Part of a small language model's weights: embeddings untied during training, shifted keys.
Each number is 128 + 24 x the weight over its row's rms, rounded and kept within 0 to 255. Layers, rows and columns count from 0. Numbers have three digits each. The size before them is the row's rms in percent of the matrix's.

# layer 5 MLP up, 2816x704, rms 0.274, rows 2135-2213, columns 264-351
106:156112112129107151120147125129130193153073103075147088134086125130112165114133143160154147142096102098141078196114149113148121121131104211146123146136164143126110118105115115165143106088131130104145148122125157114174161117148094096124123153130085143105113110122104
101:142153131148152119157137105127122133125117158156178107138151113151083122143118096100144161101133116142112096156110153127092123152100130145131127078117096134118117147134158166080104138151153153119145135163098148159138138129137157140162083095134198151129152126085134
106:092118156098165111187137135148152140169136095149169130139124125133108097125122150123146126126144116125139082176122166128169143166138104116097120166135116126136123101136170129140148112107147122109145147122126137135120159140151100128089121109137112131119130133122124
093:139126122126175128090134160117122118150129106134128142113152164131123137126127133146153122149123093104106143142123138086142171110116116124140155129147143150121118134157118171161153112133105112104150151122137116117154110131101109134095141116148126180173118125136135
100:145126133102117099117140131107099110175182115084131109100133141111116112113133100124120142089122133103116206149154147117126110134160160126158161097147141156101186125117130170148132120183139151133092145102137086114115105149145125156113156144118152140080153118110120
096:110134151165151165144131132103104096153142131147129130168143120103111092145147122146157128126130160128162160143139090148117119111120103131148155128106137138134117134160112175088113127156124109133207135113151116137118090127086121151134132159111139134145103103114123
106:086113152127081059117143137115126165138117117095112064160125131151125138159113168162177137156172116127149141128138126153125162124154103130106101118114105098148141129104153145148060093137112113095147178080099116132117146165156142109083131122170147115076113179139123
101:125100148130160123100135152109118110153094119131116153121116166135119131107118150122100114157134104130160123123145104178137135123142115137156167152170161139153130120114142116125149103127089128124094163184144127105144116090102131129137130130093122094126132128133102
106:111161103137144120118147110141108139124094162108142152108125127131123136111115149128107126147140104118125103085132099136128167099143160106207169120106152131155131161131146196138133117144075147158092141146146142124077135143122135123154113152094108115134145109113105
095:112118109125177177132150106103137119120139121136148112162106102118135165138123134131115125143136093140128142086167136147109129180125156133171074169153104106127133114077189142128118114097132112091103133112118121121131132063115166186140128109131126138088122172160146
104:122145108144124125121135142189106157109123102155135107139118191128141116110132108094133138129123120162113140095129132178161094113179130114131086141126124146137142150126098126097099143118164113127167125122115139138117112147118102116110096125151096116122157180073107
106:146093079175140135135095137129157124166151155125138149159141163148155141165170138096141169170104121115135123134120103145125141142175133141154133128166134143147104106180164137108107136101085106126125110153148123134118142133090148153136101091091117146169159132112154
107:064130086111097160136145119093116155136160186139137119098156113080120135158092116117147124163135151099107108150114165126101106167126172134132193120115153155104131121162085117116151103141146099121167133148112144150166175161083137151132132103098094135130157119163134
099:127104138134151158149106127114123176103107093119143175109172107149123125096114142130160110075136130158124153145125119164144136134173112090094126105124096157092123158115113172136110128124159124153141141156072138167158118139118160082148089122125103105079066138133147
096:122149075082115120119100125123127168083139135130162120128114131127180146105113126152166136046128118131076130142145128172159144148112143132098099103142100093130099155122120125107115094141093114121095128119146154114146129105124131118153144110144122125108107150116133
099:140083106106083112141138145135090143132082139143130163095133138110145125118135118156111180114152134120097114180133088133119110143141149153151153124095136101130106097113129149135139119138153139145104132102114120141110141135181101102149114116096103126109163090111104
104:133154098115100176179157119159093123121140109107121137131141113159126101125100150088150183112136111138110139144156146138136140104118115101110137136117123087104158108125145116122146113159113132093112126110129146129140127125115155118117117163153135119104143148159108
101:133104123122139145093121133128128102119132095129135142127113135130076135154109142147145175112173111069134138101112142094091104108146124102143155106120138123149136157104132141139087162114109134168134162071144123148112109154128099104138131115110130150181140079112142
105:158176124142167138181134105122123106123133154133145162099139119131114124101115155115115134114108103174124144162108102145150112096130084154134083183103125173139094117122143113118116155081165115100165098120099149116134128094168123129103097162100105154113137108116155
099:168129146143133168121168130109109140131129112135140186076096148117099109129124139125113132120120122118122152101154112130129115128097136132101138103101088121104143116171148107147115143083152134123150147123104091079100145151106155098074154110119136137122148129083132
102:086072098135158161128160128151102115106155125078129104147178135090158102151091144078106115117192106086124129113081116132159124154150068129149156122124153124104143116108117140107141136152134137179105171149092110120166126165136121116112110116159143116161115122097176
105:140160147115154114095127113075115139099111120114135166105170151109160148086098135135138121108090159144095111127170113149090115156151176123173134165088142120102137096085119108127121151115152154179097107111135117088172152115120116168143114103157144146109171133162131
098:145156137166134144119137129158109126133092123119123116155108151145151166176125105121112160126108130112133102096103158121148151109170136093180142093133136118146187151121130094078130091125127131127120173112142114095122129161136133132124162100130128147106114159128076
095:096118104119104142154086099107122091104120128141199157123123083151148089131153130114128152151113115145138144141085131151165150149092131123104122135165170098114088171113125167129153157178141105137139149138151101089175093151124113113140123127156131125152144123104141
102:163057126107084159137115135111108162166155188087205151148151132053103110128126089099148132113093067107104183095140129106113113087143104137141111113141132101127110159135127083151128132129163133119154110094102128092141140126105118129113119132123145154127141135138124
100:146138141148154141116100130129150137115115120112144176103128094135136084145147090143138150141109108090110109101114103103095118089128171090094146121124115087125141089135112133155127089076128100115131136117066126129135134145114127164142185146081128130151144109124107
105:106134140125146096135128117143095137145070113107102128093151116159076154130092139109151145084110105122129107151106175112097126135121123140133120117113132116081095127112153140108153095121107108179125144115122154103144073140091087085123136119118144102099120123131183
107:069115168136154161159109128154145154117099130085122148160098113105133133099109115176124161140111116133123141154111126164097120123098100105135121152166136154150145113156140109137121106121104170132148146132152156151135148136125121122154112107124137120142108094152100
100:105132157085153161104128153090108146155113154090135128142118152113146133154150114132151126104120127144155112114135127105146113135134151157127102110154094106084154121111152156114086133119168151126122080095073180132096139160119129096132134135123115130129086107190099
102:161137145173165111119152088116142143099133098115160133121157106142124135169138189105163096114100130095158123140133125124150098110163105076122113130130113132139107152121076135133136126180149150103125127153102129121120162159148100125114140151100144124123108158130112
103:154137098153124115172138114137147163120187105153163097156132153160109132163114172112115082163132139135110153110120090161135125094149104107111136116108116161106152121098134109115158146145143129088104151159128133089119131172133114104144150125134103131139098088148138
094:137125124142143185146113099151093124076149120133139092123118169172143117127119122151131136115103131143080136104162130110098165128123153077128110141183119103162099112105118141150144075149130125147113149124156142163120137144121136125125105122101125136075180163108122
099:149168137182152158120104134132129147135135133120151147150116165143124117142062144135159126117112122120098141115143135128094146069115105125117157099109095149133142153122160103119134095112128130165128160136109128149145135115139152130141120140123112141131181142139179
112:139126154126145143117143157127156094160134122172141130145131114100133117121159124146149105170099099150133122131071166164143084152097121130136120142130078099172130130136141091134167137135196145148106136150088109112119128157124113102137104092126123144171119150159142
109:132154087110084137120086114119100158140119154106096125111119121136167115095131138126119123114097137051132097108121123129117138169089142135132160172119113137177081118108122110187084171155102114133149154090125103115146132147119127114140162096095142095077149129138146
103:137140124101117122114121127103152198149160150128124137139090122161108114072102134119130107116102116174100112124123132159122140128132139102133140119152120166120143171090128058101133125154128127122129125104095123119123134131107087148161123120109197134149099111155141
103:179134194090133092152159138109124123111138117151133154140102115137144150144145147172081131104120110156121123163138104122159162118136155128120085137105136126138146097131110135185155065148157107119124136136137108143087214122152127113086177072089109117097122140168122
089:107075103146155103141143171113154137186163130113096150122126152087103090104082094136119113180150084110189128167117151113133154113103142097130120115157199120144152132113146146174136064116148118115157114168146149150140143103142112105128144116086129076110130093167130
102:132153140148121148115137136137136108115120135112176135091087132108157144131103132117138156149133137141077115134149088144126126119086139115086076108097111133106157096153146123138131116111119162102142146109142118113126117141132146147117133148169114126155104093137125
102:133151152173086159161087139120132137118158106134140114144128141133130067115069159159098101092137146142105148133153127107141130103066132135107148118141138115150119161167125141118126138104112120185113116140099097098116156126112104157119118104118147148119130167108160
093:140096155099131121126127089103140136126102144128120135141149081151163163153107127086109111114107124134131152151130143143110131120104115116132137143141118152130107134146167083115122123114090150094116131148102106147143124115143082131146128129132148104122116138167111
099:123105131138149137155119152121116116160096118142119137131134145202114108156080148043163128149137105099116104147118135103100119101100129145101133107122159083109136140122139104173093127103154110194127112121172116106119145157116128157114089120145131111087101133169111
104:114140168122149137139130151150143140176119140156155170151087130127102105145164115120125140134165163150156081136150071087119134138064119166106118094153127180207117142170091106132099171089130137102130135129127143121154104131128131097165144128131117126099167160123102
095:103122157112122097132161111148117152108152123098149104114071101159125107118118124162151164158147150153155147117120140120115130122107090165095101111174124159145129137132184096158115127102134165139148124116151148138141109124123122128136112142124094175127153163144117
096:094135123094145125128094122097128134091145070135169109142125120137095147100152142131191121173099146100119145126144095141173118123113107103139177088127155129116195141130115095115139110109138082156115078133080103119148118128142162119135135121119140130115110136153098
102:189115101121122155137120132127121114136138118114146101131114124086124177118137110118149138091136100162129115206144123136128140088115162150137166123116121143098126146097099138117142135104088133109092162173092129153103131115089174128115132130092098144117084120115128
099:129080085155143105100147113117060097120142099129128121151129109149080130096130110139098164106148165096087127123149117114091170164074148132101153147167148145135132117069160132131095114128085115116163153145188122123164154114089133108101132093133154144113139113128086
092:125184130145125130136152116120195141114107141119097127167133131105109120155084136114143104068099131093220137109090125149134126119120149121110140089140163132135159141148114130103163083102167111124100146143108125134116106138117145152129124117154084108120125149081125
097:110117127152147129067088145161122099127107125149174144136138133163137115122131130120115151149128161142149084164087121115143118085120165109136118123163105162131110156165068127150124131161165111107153155122085112107118124158152135133114124159138186129159126109149090
090:141149123193098148094091109098070126107121142145140151133120114178103153144122129126139105157121108144101184171105149124146127113116111160109068128194134087141111134091114141108168091115088154111145140137152124159123135143153098167144132114101135131139106151131164
093:139101112090146132139096122151106114124145136099162106132102128119112144105144126165102100105073133123099138143142159122128127152128108113128100160185140146122115131090143124122093156119091113171128125098102093148151123140148162125113099113100131150171139133143098
091:141165132111120083138122148121098103138124160134130102112158166125110127095136129100170128098122140156131130160134129121089148146131161115107111137138076115107115149137174108130129135140093131137121187108134096136155115101085087152113118127152113156112105137142096
103:112142126122103153155156150120156170164160110122134145119132100124134117156122174161120173145099120116152106128119131114127106155132141129157118178129119158113161128118111112127133124115119159165108116114115094096148116159104104087115129157126103166094168127110116
085:119140129121099128131107103111092174104110153118135116116114106100125105151134139124129128159110127158146122143170128131061078119106124163121137094134113133128088131094132138147100118116135127125140132125131130144125131149146120109102157161148137114184114134115156
093:086103155116103176162148105148128147085157123102080134126138086125142155116103107125116126141123095142095155120123157136130145105119133132122134168124112089097148108083107120116150117139094122126136153148125168146106201092125132088100118097086133124100096134123086
100:160138135113129131164117158163157173119154139134110112156122081138110149123140108052116086137126158151112115098145144099105144102046106108076146112136148117131086120168103128150168132136159133149101073098142142105104114124122115110153134150100112119107135137125096
096:151146135133113104069116139157116144103098155135135131165130112120119095127108150149142129116128100140139113104101121117148127101123144117116125095102110171129146114105129120137114132150139132107106121098104111111164099107072120109117106152124144147110130132127169
106:116109113126132129108084119163139164118137149092092123154097117171148112115140113136174103130118153112156117190116148121120139139170140124135140122114119103140062131073119101147107167113170100109090092112078119101094116101180147133109138132169120093059126079114108
098:170093116137134114109162135100114166101164127093144139168111150135139141164112127156107143144119099144154109146116146143109131154102144076128106143130156114154122116131116167156111134114150100130096134131126123109131176132117138111100097132092162167140125118105149
100:142105097077122153098066150134161102119112135148140168147104100114132113117159126153135122111107110057142166147124121165097111121175147088122150114100117093154140133122166146115105110081103139147128101158143156120174107170160146094113162078093144139125141110131125
099:078136139118127160138110109088147119100146170136092127101136125153120144115105140131146149116127134133117188137096153136124160151116142141172101118165130123151141144147090134139157143094148109096148116131102119141142132103141116128137108112131105160098116156086185
097:149143097146098117110128130132143138147154145172116141149188161119097127142118139114178135188121090098121186079142164123148061157120154127087150098110154115133122133139149094150097122142117124124141123119131164112129119133127144128116137154154087129152146118156135
099:115141102148120133142134108121146139091167119110124163166143083148139127158118170122140136122100147141125072154151114100128137133168166109114098147101149111090132127115110156164150071152125144122119142136183121137139123094140110087149125120121128111139088113131111
102:114125129111148140119119100090121125161117122131128150125120105115135133152178084094207087136135138160127143170179073152091148121191131136132115137115097129078132134090163107113160132122115105158131170122150081130124107142104128125136086124200137087099150100114109
089:114081108090135133127151125156173121112113091148106160115081141096130110125123122134068095118122109112097118106147111157130120151150150111137142117134139124113142147122115109144134118116078130151157125150110146116148145121097136141114152120084129099156150107147138
105:180145103145152140134141148124159135157133086135147151143183139148097091106119164093119138091107102130117168120107111104192090113120109159101160140119118170150078132124161113182122116118089156111115136141143111110099131132096119101127104136141125159112178115105116
089:149165119119104131122158121087149117112154135094124174097118117139121166126118153121123088135125105107091132128155118151110105157111169124140125137109107122155147066134166127106113115125112096130152122206146072150102152139123113160141150111146143107164149125126157
097:120160168119124155131129091152115159135115120170158132122097172108194117083144165160139092147105154090133118159151170061143151077141163170127174150093118157163125117106101138122153161076100132117139135133136147141122154131177122110126113142157135165143156093118118
093:133104092148096165123116149106126128132124184097115137128101154153175117171139148139106145140149130136095119100146086156132099134154074130135181111071116119138114141140119096105130126132129163116125125118140104085089122135104092126137128073140171101121165147120121
106:119160090099140119151105148144116115096115116135088119131123127144123153139125121153120133134136123114136112090129101145129152116111125114194130125103145154092128121127158128086116139097128109093110097101147172144111120094111108123143169065109144115079144141176148
089:119133118123130114103144153112068147104126155130098081130118142132161140137111110175126133106136116107126156134150081087074120149091136104123115133154092137171138125119109140110092119121125123139157171154167140159140127138165146131109143152141114133132124135119095
100:124169085091173142156074110121095136112155150125078135136185108127158133124140151092137168054141070127155106130111128136127111154194146111185086104098095150134124120100102105114145128115100155112109124140114114129200114125133120131088125093113087110127179097084156
107:160140123144129161122126157091095152148152179113121156112109177128151122135145148084115103112068102112137104136144115192083146198176142164124080119079115116159093153128100115085130105133134107141101111094178139135087103154187141162156120176097132143124143126129120
092:130171129145135117144071077156137119119161140144129129156150106132088134120125145119112080183114116174134117086190148090114127148071172128129124082147135066133100123134097140141145110142120125107125103128124122112186152131153137141119113158111164160139124137150136
105:083157129133149153139085171149119149118106147101140119137086103162093112111134122088148146140146101140108109115131127143141131104147094102125116160130111160151117166140102147127106105098131119116132156134101142121137122106111133084148119130141113116153114147144147
100:099123138138157160126078153129183117142099097111124164102103151161165137110133138114085120111153069128113190109104137130120114118110138129147136129181129137070179138107146082128121128090101172159160109127080085147158114102160144071148155119157187134128079108132087
113:130131123144151138113111106100115203154143095093094149135124138117122100123112115135066121159135172136103078128104141099145081115111120124110140079121092114107145164158118143129155128133114119115122132114143125153154133135105129135145161143157104085103107175102145
102:150114149134140147112123138119106149109127163102133143136134080135160100164140135105124124132141127165142102122117098146149131131075119135133102141131159152124126153166115127080128088117150134118133124106095123157172134131100154155123097179155146109113091137131166
099:129147096099089122111142111104101109133113149140107154147150098145151155129132161135140165135153131120143164102129119113172102125137132144144140118152126101139149110131108135134142133074140107123175084149115081129125147133157142147150128107122157125161156131159158
# layer 5 MLP down (transposed), 2816x704, rms 0.151, rows 2135-2213, columns 264-351
099:086097140136124089125172067158165147120096148163134113143132110120145165115104116154147112159145107081138149135132172117166141117147100136117162126112156142099148093100144147085114110103159073125100181137184162098127128147118099116137121158163116133143124130117100
099:108139122126126105160133157110094159102169117100115116167098120122132173100115149114076098184126102105083120120155122140096133119124148131147155125125111113108113120118160101111131137169145133129117115124124118132139122126114175147096187119083144149131171140128100
104:132085120151159105131111068152148116173115098118119132145077121147135122118075198116132136156166157132135159191131122150114102100094154110166151130120124100112107132136125116142090125128159133158149145119151128158124131144132152132117091096143118138114177099155157
095:163143141136142144114170146095155167082107139148133099128143073112127139128088160109129082126117147147102150141141159115156112125119127145129134146101185142149103145151117134128141115124130117129186157092162114125130137166154099116113166124121119114153120157114129
105:135101130147156122105143145100159118088107135116132122160120125125122127117106136089102136163105178124138090116205110127085130129153112128103141104121105102163142132099164170146123117125139118142152110129121163149117165126155126095120142196150174188127113123160153
098:137125142119110079158086133129123120134122145115158163151154143164112144143141155117136179160124177097161152131157124138147104095161127125135158114142123138141095123119125129178148140156086108125171132146107110124143114141096126120125123107168112136122100110143095
107:150130140097149129117128109144117117144119158137128111135135115149148149116165094080149163148138117139131115100122150104145147070119126176126125140110166093097116093103111144115146122105099152110138138122157110170119122159190163156115101087131133146134081133144136
104:113133132080058173113115163167121108069146116102128138117099131167134103160133129139100159114104089138170113141109120122123130155122087152144109144114136111119126155164106151083108111131150087137094147137141123147106108090155141141107138147116114155121139144121126
100:134120141125120128123135118084118136068117105117136093113137085105088141102113137113112111167084114116118122078167102130122127129162181112154112130130110144147120179062087150170147164126068165148164120132142127110149127194131124085123134177080133133115118101128127
097:154140165127138109120089098128105154148113144140089159123138162127086118130105136133138148114140174169127152147176106119147119113118132085127110149135147143131122077162110136132157123154114138131135095131124137127138132113106131111151146127105126136103095141178123
096:152179155156103125145130155143128104131121132125150115139183094146139128132133092124133105091097181131078101150070117138171144196166154146114137119135109143155119098186127147108148160157165114106145110142102158138134133146130119119163094135129179096173102099131135
105:167109155163141123133103145118096103098181162149118112151147185128110122187128134142122142122113109103140115150121117154128141141137111125150129159133116131115104149176143074118146162124103116149131108153164056102120145136124152135126127097100086077172158183173136
105:107108090083089144141112131163122134121113121118108098114162082143132138158171133139132165109147174167131081148096159118132121118129149120156170097140142123112126137123175103108112164094151104107106115079133161119141135122058136146111110178104153116101135103148144
101:121130137110113116125120111135148171120119145093140110139124125105111122086152138116119159130130130197163143109117110110125146161087144113150145104163134148109147102154105120140096108141119099125119136120108162146138119120139132068183121111141151106119107135116127
096:120126147128126134155120137129075115122111122103146127124121133119132089112132135136132151154142150165132116138124132140189157134097133171108104173182133130160123105103129114165098132139134182164101140127168115131072130094133135133113128113118111115122111148088097
099:156155108137139151092135117105109105118108094130118155136107126095144142131121118139132102120144155150100151110142157087141123132107101134104175131115134121137122101148084150171092103131121169148140129115139146113141160139136163100152132110121146122123173083136122
105:141128108098102108156175083148130147135100110168119137118181093142149107106145099051142148162117138128096111133116146124124108147129119132134118131124115113136172143158135115137140135150116149150075159148120121162145125173123126113128163145131146168163110099180099
095:145123079075142123117129150139106134123120071139118106094091158134120125149115116114097131117135145114102117109171135091131092133117113124141111104108087121116138106117107141161142106120145163109105123120129117101147114111166085117099129117142115118113103101110131
106:133137168120116157124123108111141121107108142121148167117123128114111123063140133113116132136094120106155159115141134142124110139144152151140120165165168112122172135133091182110132064159146165147107148178115162124131145088132127064096160150096119100147106159113125
097:142104125123132123099134147154111156123156126151170147123058184197112144118124128132123105134133095123102124151151151164156103152145113135128157156097126109148145148146133121112125112157072123088163122162109148112155141157086120160145103130127094119128135134150126
099:147111108122111168125066135140139098125087152093137174136104138102086104159100123124139116174130077107145102137099086131163105151145087137120135114108161144133131123123131131110138113160126131119176130111115134128123139132121156129140090091152148117107128084183109
103:126136144136131112135108115113121080110118112154153103140138115116149084157177160148124072137140127133130135138116168174114134118143144134143150097176101163150126140136103161117156111104156146113098106085114111103108127112159129127131087103150103141101126126120119
100:136149111095116086190081140147108111130097112078136125129155132121111169128146166098107114153087109155103096124113141112104125077164159099087128112123197129150124116150141133140132093143086109124150140132112127125127143156142114141173135081138138140095157123146070
097:136131119141142113147139153148120113137163156158163153109159117128132092162138182103107113116136080165177169136121114161136123153128140122148117117124144116124104149155113121138128127128124151118154147105103146141137116089112151140156107140151111069148128122123120
103:143144139148116116129169107123105148144153122158172150121151158116152081114118139131150130139122100126113141104149169136094126121101125142138145086124114164165148112156156098150127106139126129126132144110134128144091094113140159168101092155120163123117126111161135
098:165155087127144112181131093139099121131124075101139144116111131126147124126161130141104120161144120163159119118081170128129103098142148122136107111107167141120170134167154174147112116113138146111105104161113150151112181126131100114148126139113137118162131115094129
098:097126151147127152096086121113122107124087111182126088114150111119133152134125154104104149110115161149141132096142161108097147107140130187094130121124119086107095109096129122109108073111059139092086179175103151148148087150154074136155098148115110124096117141143142
098:092143132101189113150183107136133151101125138099139143137130154106174134158162103113127083095093116143139138133138096102125091158091098138160170073128127122162118121117114114089148076133089121138153131104104142127131142129112125103156137136132119128162161128112089
099:139135112165134091092133137111113122081072129136098093096127124127102119116146114129153103095140169132160133121105122133081080118172147150108115151125112108114135141108123184105072180101138165132138103108111122117099087151132197110144114162152098112093187105125152
109:135144123158126106118115115118114146130093163083123101092133112175158093156074143089114096154103161150144107134152148147131137131115141125132128138138129109183151123096144148145119166164097102155149102149162117133063144117127126082095149148148147094138118135085095
106:118098129159151129131144138150128164093107113133146140092120148122144140135133128136143131123128132121117122129130120112134148142135128110135147131106123115105118157129141103068147099127120130105113103141123113115145143104171134173095145152134108179126148138106154
097:135151153135177177086136092153139096142114069116148133117077110135085125113139098149166095092134139119126093164124152115127137102120129107157181156122153129102152087136099095140132122103160135131101134173104088101160135121112090129141138138151114137147106121120071
102:097133118175135109100121130143134171156084113155135134135089129065126127133125125109147158113158124135128158166078129166155105147127144128133089144114139138127140144150184134155147116135122141109101102091108098118123116115120138123171151115139106164150118126110106
106:108108127147080103089140167157095100177086122140146129153092141093104098125116097155120082123147100130185134126134154139144134132118082137152098138118142117136159122101131152132143182124105120122138072150105114104164168120108126151129122131178129158110110155142126
102:118125155147076151149089139139113139126122139129069121139191133137124098098125134128075126124122091073136121132155119109129176153126123130127151153142135135118111090126142120123098117136091139145096125091107112098113140128153137134124129133132116121057142119128126
102:132139147117136151097159143180105150110125140096110141128134122083143103143115106082068147118132139132159095152090157143122135205115112105113103119112155156144133120105105119143129117132112129090121113124124142169126150138156132113085117146153119114091163119133160
092:129094107156078137125118140148118135092090105120138176112129187146139088129099126148156104116135146174144100152127121097156119109148148161125174149128086157133143121133126115117092147149143127109116101122163164132120112137152118177143146142140108109122119138145132
094:124150119109141119165179132113156146076156110092120158116132092136210149123128109141157120174128155162161119116113150118119099098107166100122132099129095120085132167083096121137111094168171134129115135147103142122117099128140126164128138148078122156130118131113133
099:138186178165099082115137108142109122121117154151148125120148162153078108103091141090081109147119141106087133172164080143173158130094114129150144089167108150144141128137123128130127126094131122139146141121129171108135140133145135161123154121147128130138170125129128
099:089167144131132134172126109101133164143139110109135110103112117113166127125154144096104102128088155118107126097145154136137123138147071125111115130118151127122123150118108061141118150094064065170148106109153141128082130123152142127116165133143135155130138131171158
095:137151162136106132106132146161111078132100132130094155171169102111150126150073144128158087135078117105143119132146139125112099139121116135170140071071134135133125144130127144126150119139090157099134138134084151121087149128101143141086113119163118105133189126107134
100:133149169147156128175080175116141148136134123160162129142126115122119140111100117129135128102110141080117163181147124141094164109093118116129085109113166141119090124182120079121130148123111147140129120174167119130077133143125127147150181115098147110087155119148091
099:124097170112149148158150135117152139119168141137169126160096103180139157123175094130198114133169138140122140115136134142159118121135101121097112110124085171089119137090118133143148117124163112141145116110156110096120148120165132121137157096148127138155161135161139
099:105103148142115111105150096182133121102165096140156111119122172139131108128094089126111160159134120103133156140188158082140125096132097135088111100132137095139097119095122141120157138108113160123112139178154140131131130092158122161124114170129109138114140150175141
098:142116105117141140135161148137122096125107110128103124136187130070126103110136107148121128108080116124107145098140148083114114098172133097128127121123134115135151147120135129097095109131111099130151110150126095106142153117130137097130135103135091133151144111156119
094:152165099151151116149119109191111115087193157111174128110116146116119112121135083133209139097143130153147171112078154114108145124109120125162136132122168149153112115153109144104147130136133141120077133158119085110110105136135106189135119167116145131127102117115157
096:144114133124123159111174148130124177141098079101119112098137169153144093128164168126110136130163140108108135144114113111095144104106120134103100131117162181121108098099086099152095137148125133140124140152173107130154164120162142145114134130112152173133092115151077
096:130135131118133134115172121123133127141111160117096121168097122141155153119135151159132136107178152163147081116119140102140137118160088086143136119093106147115135111100139123116153145151133154128103121151178117131136129100121116077110144152081126102041156122112115
102:150135131134104106070137122098132095143090124103159090119106102098098109086114132105151111133099147107115116139171125148122121099129130152137120091111096116107173165126124155120127152141140113145093147102126124184104130171129107147080140153152151150140181088155141
093:105144129122099098126125177147095135137094159099097134143175137129097127130100155149116089133132102141154172114149106170113166147111138128125120135119113135124110123107101134141145151148146109109143100123119140149132125099133104123138136109112112139125125153131149
100:124163180125108160120107159139153141146149136085146152116134134201071152143116145111135122133132151137071093144092137112131127135125132169150132103146122114138122145092110102125143089144134131120089155115136136129125138116146157155073163112086097115073079154121099
092:122175080145124150171096171128162131131128172110153089154087174121099128175132116097140141098155132133100140085130118143107111081142112108105179131151102110105115122090107125121097133100118075150143104093175125120120141102132116090116095082118149155122127128140135
098:151168100117158143111166152124101126127100162082130088116128146087163150130135155155147146109124068113095136179105142132154111130172109108158108097116104160166173164165140134108159160160147115130109083108097117124076115148116089128123086106145119158130143096172123
090:151076112122158146138141158149115126131149161130140139147102146116103147122120092120105118146123128150117150131125157129152113110148129162150130114081126109123132108129098108128163130126133142096136128137079131113136125143128136129109115118118119158112174142118121
096:144126118115175156131112140110134137116149120119122122128133159150138133115145075133109126105131107171160123131122166138127114105104123093119169109123095126146132151126155101082154150124163135127097111144127117107112134150133143131131123098124121098137108104124176
101:115107102123141136115124091163102168080118152120145134090112103142146159135128154155121103095167107154168135111103090122131119084080101145163136137110061109172124108119123159157098099086155116105143106134092141113122125189123104078097141180128108129124137130137098
100:139096098146136117091131114130124139078131128108180109135124131104115105086146079093087142105127109146090116098153169123081162138105142097101123121125101122065133100105113129137121151118146167106149151104128116132143132097142123163100147141132130138126105142159110
102:143139137071086148115132117095126159130116154134133116132164140163112089086150066155135108143157121168147135156112105088162153071149094126161147124131094160137108127094123137168142133152097101153142097138151099123110114154090138140064110127150077124088180133103124
098:123110116149091115072146122117127144154130089100100114163108059145123159127079173127123190138094151172122157123057154105131115149138140083125098115112135139128091128119113185126159151166146126091130113147147121136102123108100105102131150133130170162080158131085131
097:125096126072165076124096124147083141074132182187094117122131078085151126094145119146113099108142132127132119103096147135146103119157107152112165130104105166111151143104110153144139100124141141053141109068123139135102113150125141123120120147167117122135170141128087
096:074159146161150088114138177154092139130128099153153138110141143106124142120107118135152136135113134149147158136179111139126113153096133133134064120077110118135149107147117147115121142109135081121098132107112112140102146090093113144146132121140121120115149149101116
097:135153116155143116144171118168107142117129087139153150109077123113098122094126144138153105128147100140189149098112076137073089153119140152127104145111137145127126114087135103126097123124105152144120078166113151143089116106109128122173095102166096121119142142140100
097:135095153096131111133164178106129125167103133138162097219130119163147125145097096133136155104135135144143122151142157146145171101161121147131100141119142086139139136114103105147121071118111145119141126161132142168111141118123098115119148126115148149132159125165121
105:142161151130120135112127132129083117141129105143163138117145135121136157159119125140100127124090127128080152103170111120096128111134089129109132129129150180154166104086130155184177179123125163104159136157117138157120143105146141169119113116162177150147140153137056
098:103148121116110138143128152152091107097116157086104116123093145179104124148151137130143152118125146138116117110106199128111120121136140095119092153094137091153153113131165112127156147166145184154112177125125157136097152133080107163124175126062136101090129119133125
109:136133116103129094127130123096121136128135105150113131155152069111119184087122135074101159072085160193146155160151118113104130089075122151110150131150093149190138119157123137115109115147128082127065111126154133114129158116140114141098164121131075126102117094131090
091:121134110119170057093138153109135128114136112157146130139117147080156151148111166106149090120127156146147130088125134146136132121120131175089118128167123131144136134125120152154130132123067131133122132129072103140121117094106164126167079095122135138158132140115087
099:140138107149088088125134159135097117099066141089145075150137143148114138121121131107121116161154160136136083124091103133155134081123119139111095116151125106118156159112167134132142126082107143093125152146108142058130133120155141117181191161140087137133146164132109
097:108096084139088105143082129134137087101134154130167113083155147121111119141145080078144122174132132190132104116126089150104099121095153133149139097121147123127112131148142105106134119111103118074126133118084128125113127118121148095114158157139121090095105165114143
099:096146099150096083151141094124148130154103143111139147077192072101121147155148131135171090091107076099149146131092134150140092131118111160100142077115165117115132141133114146116139148106135088124181148188140118106150139158148091104180116144136118169136103146117111
090:138108147146090111158141138150139116138111104108117160113159110078128083145123124136118123151100110117086145156140177125167133124165102131135080097144123131143145087129119105154122094155085107164109140114122150105128073135138128176120066149129106081131179109118124
100:156128117143137140110129126118127082160168112123113124131134137145098090080152137158084136164129142164107135094087096144108129109103118149137138160102165094127134101085126117086181146130113146122090139086150072145139141134158129118150122128092155119126145140129089
105:103114171120130131135158118105116127158134165146155138103116130094121134133143098076147112136116148096166100123151176184115172125123131141108146156130097104151146107073124114110124104107115161118110167103092135143109133111103132139120091130140130128107112130126129
100:071142124113138113162153126132144172117101144109148096157138079135107125081135119110139077161106133108127100077162125165116139140148110133102125117137170117126138101092123154118125139164131145136115145176117100109115127141110112178096118174108113091126112094162132
100:114143139156107117102097175123140100104134136114139183128103132147149142099134127120160125151111108135152120139139154061140126125146124143159101124147131118125149158122117116140144118122152114109136127122089161137146106095172139058144112128162132052150137133116139
101:134064130121126115142131142131122161126089125089142153082152129161122126111130140129141123070140110164171137147113148142149136152137108105089137118126151110126157124103143164145131140109142108113143153101157139146133121135068107127133143149108130127127070122096088
105:124143127126195151148138109115124134147128131141169089136169152063142087107152104124152084096136141115106096127089133147161115153172111125158121085123114175103181134167110111137137163074124141113103104128115112107123131165161137116118160142200125098128167134126127
097:159144089163094129129129118154140113078153127132138150127113167117152087128158144101121095155150117162113177140133111123129137126103100112117121097154127115122139173130167105061126102101148141137141134161155121109122093072147153116134101099109117159091107163146092
100:152159137132146115090145156146124133125112118144109137154142127166158117128146114129130137132154138139131128093164098117072133119133108083087121105126120118123118087113115105126113142126105110133158080145073097132135166155119132134134135102102127098137096151110153